From a checkpoint of a small transformer trained on Wikipedia.
Size: 13 layers, width 512, 3 heads of 128 (1 for keys and values), MLP 2048 GELU, vocabulary 41963, 55.6M parameters.
Architecture: LayerNorm before each block, rotary positions, no biases in attention or MLP.
Each number is 128 + 24 x the weight over its row's rms, rounded and kept within 0 to 255. Layers, rows and columns count from 0. The size above them is the row's rms in percent of the matrix's.

# layer 8 MLP down (transposed), 2048x512, rms 0.0828, rows 2016-2047, columns 320-383
size [ 99  98 104  94  98  90  98  96  98  97  96  94 101 105  93  95  93  93  97  99 109  95  95  97 104  96  92 104 107  97  97  93]
[[136 151  77  97 114 144 193 138 144 110 128 121  98  74 137 104 142 156 111 151 117 118 109 120 158  95 139 139 138 117 101 119 111 137 131  99 145 145 102 171 119  71  89 106 159 138 144 147  96 132 107 130 107 127 124 110 108 136 111 183 134 133 112  82]
 [124  89  97 165  95 100 136 102  94 159 144 127 137 119 142 158 136 138 116 106 166 157 122 163  97 105 129  78 133 139 155 116 149 167 165 171 165  82 110 154 106 159 179 109 115 130 126  84 152 103 150 112 145 127  92 120 117 116 118 126 156 146 101 155]
 [159 123 149  97 129  72 138 101 101 101 114  63 175 122 164 108 111 162 120 149 142  95 112 144 151 122 117  77 124 146 136  94 126 168 158 183  83 147 116 106 118  91 108 133 162 165 144 128 147 133 119 107  86  82 114 162 122 106 128  85 147 181 109 106]
 [115  80 183  94 139  99 108 117 121 133 116 164 108 126  91 136 131 126 148 138 192 165 126 125 142 137 146 171 100 166 129 128 141 130 161 111 168 138 131  86 130 134 139 126 171 134  91 132 144 126 141 108 129 141 180 164  94 111 126 135 146 131 130 134]
 [133 104 158 116 154 125 159 124  73 141 139  93 170 132 145 169 133 116 131 134 135 121 173 122 106 125 173 126 136 106 119 114 118  82  99 127 146 112 177  98 127 128 161 113  70 102 105 134  98 128  97 155 121  87 130 181 112 102 138 135 123  86 115 109]
 [136 132 102  95 139 104 131 120 147 165 138 128 128  92 171 125 141 152 140 153 145 130 139  96 153 104  95 117 129 117 148 158 147 111 129  67  96  83 142 100 164 143 134 145 128 119 124 126 103 110 138 118 112  96  75 141  99  76 111 116  82 137 132 120]
 [130 104 121 130 164 161 135 145 151 138 135 173 132 148 107 130 148 153 135 142 129 127 123  77 170 100 139 138 177 140 128 121 144 125 144 159 174 112 150 133 117 119 126 180 133 171 170 107 135 135 167 114 127 120 101 141 113 129 140 110 147 130  53 139]
 [125  76 113  86 150 184 137 159 157 136 126 127 125 124 106 142 100 175 163 138  99 144 125 108  99 166 148 122 178 112 148 148 132 123 159 148 124  83 149 126 121 141 158 171 124 130 133 107  96 134 185 133 137 101 133 112 130 116 176 139 128 126 134 105]
 [ 75 104 125 106 114 118 158 114 125 108 125 110 152 131 145 122  92 115 146  94 161 121  88 120  83 155 106 120 128 110 143 102 144 124 141 166 163 132 131 114  70 149 160 159 157 119 134 145 119 136 150 106 150 113 144 186 159 144 165 107 111 126 114  97]
 [107 144 102 129 118 108 138 143 134 127 129 128 158 134 122 147 123 174 135 102 124 116  92 109 115 108 152 109 118 133 126 141 128 107 192 136 132 122 145  98 112  76  97  98 155  96 158 115 166  96 147 165 138 117 144 141 128 113 105 143 160 139 169 136]
 [175 150 156 104 145 172 170 114 128 146 116 127 135 134 128  83 114 116 139 109 137 162 166  78 136 111 104 124 149  87 121  94 102 148 137 153 102 106 111 142 101  97 141 121 127 166  79 124 119  96 158 110 134 184 121 158 124 125 135 138 107 123 148 161]
 [ 98 133 125 139 113 105 143 153 119 157 149 148 144 124 145 165  77 126 112 151 119 136 119  88 127 110 129 133 140  96  93 141 156 103  83 127 145 100 108 102 112  73 130  60 153 148 132 154 112 103  88 136  76 140 139 141 143 121 109 132 142 112 130 166]
 [159 138 158 134 112 109 137 138 116 118 108 144 132 145 100 122 152 101 143  94 117  96 117 126  74 128 111 122 151 162  98 114 150 135 109 138 118 107 101 116 135 159 118 103  94 129 184 159 155 125 105  89 101  83 133 142 160 112  93 174 124 121 145  97]
 [112  93 171 142 113 104 134 144  92 135 122  91 149 131 107 141  88 124 148 156 131 131 141 120 108 109 116 117  69 129 134 176 168 129 117 174 165 114 114 128 103 141 140  93 135  98 146 144 119 137  93 131 154 154 101 139 139  83 152 117 127 139 153 123]
 [122 123 165 147 124 160 137  95 123 111 134 135 162  96 153  82  85 126 145  96 107 107 159 125 128 132  96 116 134 103 152 139 144 144 131 142 108 119 172 154  89 110 127 137  94 122 140  95 176 123 161 154 148 106 135 183  58 123 139 113 103 111 129 116]
 [182 140 112 144 162  73 153 181  65 150 133 131 144 147 102 137 105 138 125 154 125 153  92 127 139 105 113 130 143 120 105 171 111 168 127 155 133 130 126 132  90 142 120 108 171 134 148 141 133  84 134 156 147  83  66 105  89 153 120 115 123 133 148 144]
 [114  84 129 143 150 125 111 102 119 148 133 110 121 156  94 142 141 120 120 143 119 157 102 144  94 118  93 126  98 133  97 149 123 160 107 152 102 112  96 133 141 109 101  90 132 129 150 129 125 170 120  94 103 133 159 161 116 145 124 150  95 123 124 122]
 [142  87 154 126 138 130 123 159 133 121 107 168 154 152 118 108 168 119 140 103 130 151 111 162 110 144 138 123  89 151 152 117  94 117 135  98 126 128 100 110 119 110 133 178 107 174 131 136 105 116 115 147 112 158 123 149 139 109 111 122 156 107  74  88]
 [ 79 115 102 144 128 137 167 137  65 142 140 137 115 149 141  99 183 117 140 126 141 140  98 169 120 118 124 157 156 127  71 110 151 126 152 144 106 110 104 183  92 107 167  51 145  98 133 133  94 125 142 128 136 140 124  98 119 130 161 133 118 157 152 171]
 [107  49 105 123 130 142 133 103 113 108 112 104 150 130 144 129 140 132 143  89 149 121 152 105 109 122 108 136 158 160 103 100 141 131 121 160 100 128 128 144 137 112 103 123 139 145  84 112 114 124 159 157 126 143 125 123 144 142 139 140 136 131 141 147]
 [117 138 101 131 159  91  98 121 162 104 119 102 144 202 138 109 143 130 147 120 119 156 101 123 114 147 154 143  82 117 133 127 140 153 121 132 139  97  83 134 115 141 137 122 150 142 125 122 143  96 151 170 143 165 148 134 134 136 131 138 141 128 110 144]
 [145 169 122 116 120 110 148 144 110 109 131 104  95 134 118 157 108 154 109 120 114  74  96 166 133 142 144 118 122 125 137 136  89 117 109 120 138 114 144 144  87 135 119  92 112 115 131 149 149 146 113 155 147 126 167 141 138 126 158 137 131 153 108 117]
 [138  98 117 134 107 120 160 144 100 118 142 138 129 169 124 135 145 125 144 132  86 178 100 163  78 131 133 136 134 154 116 107 125 129 137 117 106 104 134 126 146  78 151 106 153 123 119 173 125 133  93 155 127 127 162  82 100 141 121  92 126 145 135 195]
 [108  85 110 137 111 124 105 143 105 179 139 165 167 112 107 156 143 105 115 120 104 115 143 108 149 104 101  98 109 102 136 107 163 116 146 148 124 165 107 142 132 153 133 122 133 104 112 118 130 128  99 120 105 146  97 131 146 155 110 101 123 116 116 109]
 [101  96 116 132 161 107  87 154 181 122 120 122 112 161  92 142 136 119 150  90 155  83 175 121 151 103  88 135  86 113 152 100 117 116 150 103 146 140 119 107 125 166 139 158 163 133 120 127 113 153  75 152 124 143 124 101 116  92 128 111 160  81 117 129]
 [132  93 122 116 134 101 186 134 124 142 126 112 128 103 130 137  69 124 124 113 145 104 131 141 156 121 115 132 111 134 147 114 129 104 118 118 116 113 174 139  86 126 128 144 140 134 140 130 156 122 132 145 159 100 166 108 150 120 153 121 168 121 137 127]
 [167 120 101  98 112 130 142 146 170 131 146 143 158 144 124 132 139 143 131 159 153 130 103 127 155  97 119 137 169 121 147 122  81 147 124 131 116  90 171 144 125 143 104 147 105 134 120 129  95 108  87 137 130 139 132  67 107  96 139 162 127  93 108 147]
 [178 127 140 140 147 151 155  99 128 140 125 149 109  99  82 119 138 125 133 171 131 113 123 103 124 127  62 175  86 155 115 108 190 142 106 154 122 106 144 128 121 146 182 129 130  79 113 157 126 106 145 132 121 154  91  98 109 122 135 131 108 120 119  80]
 [116 121 129  94 151 104  87 156 180 133 126 130  81 139 132 168 162 109 166 148 134 157 142 132 133 111 128 123 122 142 121 134  98 179 126 137 127 115 106 147 136 109 128 144 154 101  84 138 124 159 111 117 140 106 127 113 111 119 143 153 107 119 130 153]
 [ 98 127 115 138 150 140 159 131 132 145 128 119 188 131 134 115 135 125 128 150 147 153 135 150  95 139 170 163 182 150  85 193  89  92 137 138 167 120 149 116  87 109 138 116 134 133 107  97 157 100 144 125 136 111 151 128 104 138 100 101 141 120  95 114]
 [138 101 146 145 138 118 168 135 148 114 201 155 110 119 129 123 130 143 133 109 112 179 128 102 158 109 131 160 167  88 118 148 110 113 120 112  88 132 138  79 122 129 141 138 151 119 164  82 111 129 109 130 132  99 147 174 120 120 141 153 130 145 123 138]
 [149 130 140 115 110 114 136 101 137 148 137 194 135 162 131 136 125 122 116 160 143 141 136 122 143 136 127 146 152 148 131  90 114 147 113 124 111 126 139  95 142 115 126 122 157 122 120 128 100 126 103 105 119 106 124 117 144  88 148 125 142 140 136 109]]
# layer 8 MLP up, 2048x512, rms 0.0801, rows 2017-2047, columns 320-383
size [101  99  97  95  85 101 101  98 104  98  96  94 100  94  97  95  97 100  99 101 100  95 100 110  99  94 101  98 100  98 100]
[[139  96 139  78 118 110 174  91 111 115 123 138 169  95  90 136 110 100 138 141 164  96 129 157 146 105 134 124 122 155 103 111 112 120 110 118  81 148 157 140 151 144 112 153 113 102  99 143 113 155  88 108 125 132 133 121 165 151 132 118 118 115 108 108]
 [148 129  87 106  82 128 122 144 120 171  85 114 103 155 132  94 133 141 207 136 118 119 156  91 139 105 117 148  50 132 115 122 144 111 126 173 101 138 141 113 155  91 128 138 131 111 111 124 130 156 135 128 138 137 153 117 160 113  75 100 111 160 139  98]
 [130 128 110 133 132 136 135 130  96 114  97 127 148 127 120 129 161 144 108 128 121 106 140 110  83 142 127 137 139 135  92 135  73 111 149  95 134 124 120 154 137 156  95 148 149  71 152 143 128 134 150 126 142 100  60  92 124  98 119 150 136 177 111 116]
 [123 128 159 123 170 139 126 157 116 112 115 142 137  98 136 141 125  95 128 153 144 117 165 128 127 111 106 141 114  91 115  58 110 144 140 175 147  96 161  98  97 132 141 134 117 124 167 132 139 150 118 120 117 139  74  96 133 130 138 135 161 101 100 126]
 [140  96 111 121 151 148  91 166 127 111 143 107  93 122 129 128 117 103 105 107 100 110  79 162 115  81 151 129 140 143 123 138 152 160 119 126 115 128  91 119 152  93  95 140 106 142 112 108 143 107  96 138 134 108 171 124 130 122 149 136 157 120 120 160]
 [102 156 127 120 126 132 122 149 118 148 184 126 135  91 143  71 169 132 100 155 132 107 184 167 133  99 153 110  99 117 133 135  78 146 140  82 109 109 103 146 127  92 120 124 171 101 140 112 117 116 128 114 116 103 158 165 136  93 124  76 165  81 133 182]
 [144 124 115 140 102 130 121  97 128 138 132 151 119 129 117 132 106 138 134 163 138 113 147 148 154 134 104 148 134 127 140 112 113 150 103 112  99 146 125 117 173 133 142 119 146 144 126 121 120 159 155 131 122 124 146 125 162 136 114  76  98 114  70 131]
 [134 114 149 147 160 123 114  79 146 100 124 133  73 120 174 126 101 133 107 123 132  71 112 141 121 154 154 148 116 134 162 113 145 122  90 143 109 147 122 111 167 104 167 129 140 120 156 139  76 126 107 114 110 114  84 135 133 146 135 114 118 140 145 150]
 [138 130 173  94 134 110 110 149 107 148 135 143 150 123 139 103 158  96  82 174 108 128 166 107 115 149 105 117 153 134 127 122 115 114 114 124 118 139 157 143 157 122  77 170  77 158 121 137 134 129 112 146  81  96  67 131 135 135 129 118 131 157  89 110]
 [138 127 121 136 160 124 179 122 187 130 103 141  89 170 142 117 135 171 121 114 120 118  99 151  95 106 159 151 134 142 161 131 172 100 108 172 132 127 134 144 181 131 108 119 111 144 130 125 125 129 149 157 101 136 100 118 108  98 135 114 169 148  98 121]
 [136  89 111 144 134 123 151 153 134  89 134 116 151 140 132 105 163 154 124 105  91 132 110 160 116 111 167 106 121 159 147 114 108 174 160 127 139 137 105 159 136 175 172 158 125 154 112 142 109 157 127  86 145 120 130  91 134 139 123 106 106 130 145 144]
 [105 143 132 123 141 119 133 128 122 125  91 106 109 114 115  89 122 159 186 141 132 156 123 119 168 168 143 133 127 153 123 112 151 117 152 116 130 138  81 157  79 159 186 140 130 100 110 101 133 157 136 120 108 143 100 145 103 140 161 116  97 128  98 105]
 [172 134 135 147 152  78 150 129 114 146 115 117 123 160 115 122 134 114 147 116 162  69 181 174 121 114 118 119 108 107 119 122 182 141 150 115 197 120 111 142 124 147 144 135 122  64 142 109 143 120 119 136 135 104 123 113 118 119 144 122 147 130 171 110]
 [109 149  96 107  83 158 160 177 159 137 138  87 103 125 112 126 127  89 103 107 174 138 147 112 151 100 128 124 123 164 158 121 127  79 128 133 133 128 116 131 121 154 151 124 130 132 163 146 123 117 125 119 130 141 105 103 129 149 135 175 118 137 100 144]
 [ 70 134 125  98 117 110 108 128  92  91  84 125 123  88 151 118 113 120 156  53  93 158  82 127 139 106 117 128 132 121 123 174 175 128 143  94 154 137 165 120 146 169 116 208 111 123 156 118 109  88  79 104 129  78  89 150 152 140 144 140 114  94 150 122]
 [ 93 111 179  93 139 148 117 109 100 124  89 120 102  99 147 116 113 106  84 159 107 139 138 132 140  94 118 143 148 154  98 130 116 135 100 121  86 116 108 140 103 155 129 169 112 160 118  91 139 142 150 146 125 145 130 119  91 124  91 141 123 128  80  89]
 [130 143 103 138 141 122 106  98 142 131 134 101 136 138 136 116 100 144 156 162 101  90 156 141 104 114 156  70 136 117 107 137 131 134  99 135 135 162  94 137 111 127 102 140 148 105 128 130 144 129 175 143 144 149 134 165 169 136 156 125  96  69 131 117]
 [119 128 113 120 148 154 148 109 136  64 129 140 114 132 120 138 134 144 159 117  88 110 121 167 159 135 146 108 124  93 115 104  82 168 129 139 137 151 163 116 140 110 144 112 143 174 102 133 143 113 150 118 117 125 151 154 128 111 109 139 102 115  94 119]
 [123 128 179 119  65 130 138 117 154 128 130 109 131 168 100 119 113 117 135 112 113 125 119 141 157 161 153 140 134 115 113 121 166 130 123  84 121 192 109 129 121 163 137  92 120 122  93 148 131 104 140 120 133 140 147 131 150 137  83 132 143 144 122 151]
 [117 141  77 159 175 137 142 112 189 143 122 144 154 149 108 115 124 183 139 151 141 117 135 151 111 145 127 153 117 121  99 135 142 119 118 153 122 154 134 110 151 121 139 115 133 181 118 153 138  94  97 153 148 115 148 124 115 148  94  96  80 124  82  62]
 [125 137 146 115 153 129 138 110 119 129 139 181 120 109 113 130 174 108 131 131 135 123 150 112 111 131  86 107 140 137 132 153 165 105 144 127 145 163 133 108 126 177 106 161 107 114 105 130 142 156 108 145 117 143 106 151 153 165 167 106  96 105 114 147]
 [119 146 120 130 163 107 127 137 166 151 140  95  92  94 148 117  89 109 133 145 153 160 109 105 138 130 141  96 162 119 122 134 109 135 156 156 125 148 208 114 110 129  96 135 129 128  60 129 149  85 149 115 114 127 103  73 227 102 183 169 156 121 156 131]
 [116 161 131 118 123 145 135  92 148 131 154  96 102 106 148 134 137 157 127 201 117 113 119 131  23 116 118 154 136 127  82  62 106 117 103 157 160 135 100 145 172 129 110 124 151  95 142 146 123 118 122 128 143 142 160 114 143 143 135 145 148 118 142  96]
 [152 131 159 140 119 146 126 126 130 147 104 142 106 148 116  64 148  94 130 124 158 148 107 129 141 135 134 138 121 117 160  99 110 173 117 113 108 121 153 115 107 195 123  93 142 148 158 143  97 126 126 112  87 142 129 106 153 155 100 104 137 117 166 150]
 [129 148 141 138 101 138  58 137 120 161 100 126 126  95 157 140 192  83 129 139 168 136 128 103 195 110 108 143  88 164 104 130 124  81 114 128 121 132  91 105 153  93 107 132 138  97 127 106 161 100 117 132  92 101 105 140 125 123 133 127 115 135  92 119]
 [126 131 104 143 131 110 132 106 115 132 144 120 118 108 132 111 104 176 146 118 115 122 123 137 110 144 116 124 123 114 129 113 142 132 145 103 108 155  47 142 151  95 136 137 150 100 134 151 151 138 157 137 128  92 169 157 125 156 106 141 140 114 105 165]
 [180 129  95 120 137 139 112 149 166 146 161 121 121 152 122 139 205 106 114 133  77 141 134 149 120 156 111 106 131 117 106 150 107 125 114 120 143 118 141 187  99 151 115 137 143 117 105 161 121 157 147 137 122 125  85 100 138 152 133  73 113  99 143 118]
 [121 163 134 142 106 117 110 116 171 127  98 156 118 127 142 176  85 153 113 151 115 155 128  87 123 141 153 122 110 139 152 133  93 171  78 127 132 100 141 124 109 137 141 101 127 115 130 113 105 153 110 105 138 125 173 151 119 133  69 140 156 102 160 125]
 [ 95 118 114 135 126 128 124 140 134 143 124  91  91 142 126 135 121 125 133  72 176 117 113 121 142 101 139 113 131 124 131 106 136 145 102 117 119 137 108 156 119  88  97  76 117 178 150 159 126 100 117  98 129 170 127 145 115 139 156 115 117 138 174 113]
 [108 136 116 107 114 159 126 165 134 101 135 191 110 147 143  92  96 128 113 155 160 124  92 108  91 120  71 107 180 145 119 134 130 134 147 143  92 146 116 148 129 102 117 161 159 147 108 164 116 126 129 117  97 137 110  92 115 145 124 109  91 125 143 120]
 [ 88 101 127  97 128 137  84 117 130 169 120 106 116 139 121 101 129 117 153 125 134 100 150  99 139 154 127 150 110 131  87 123 170 125 145 139 186 141  87 187 129 125 126 147 108  96 113 151 207 180 122 131 145 158 120 143 111 130 105 123 107 127 136 154]]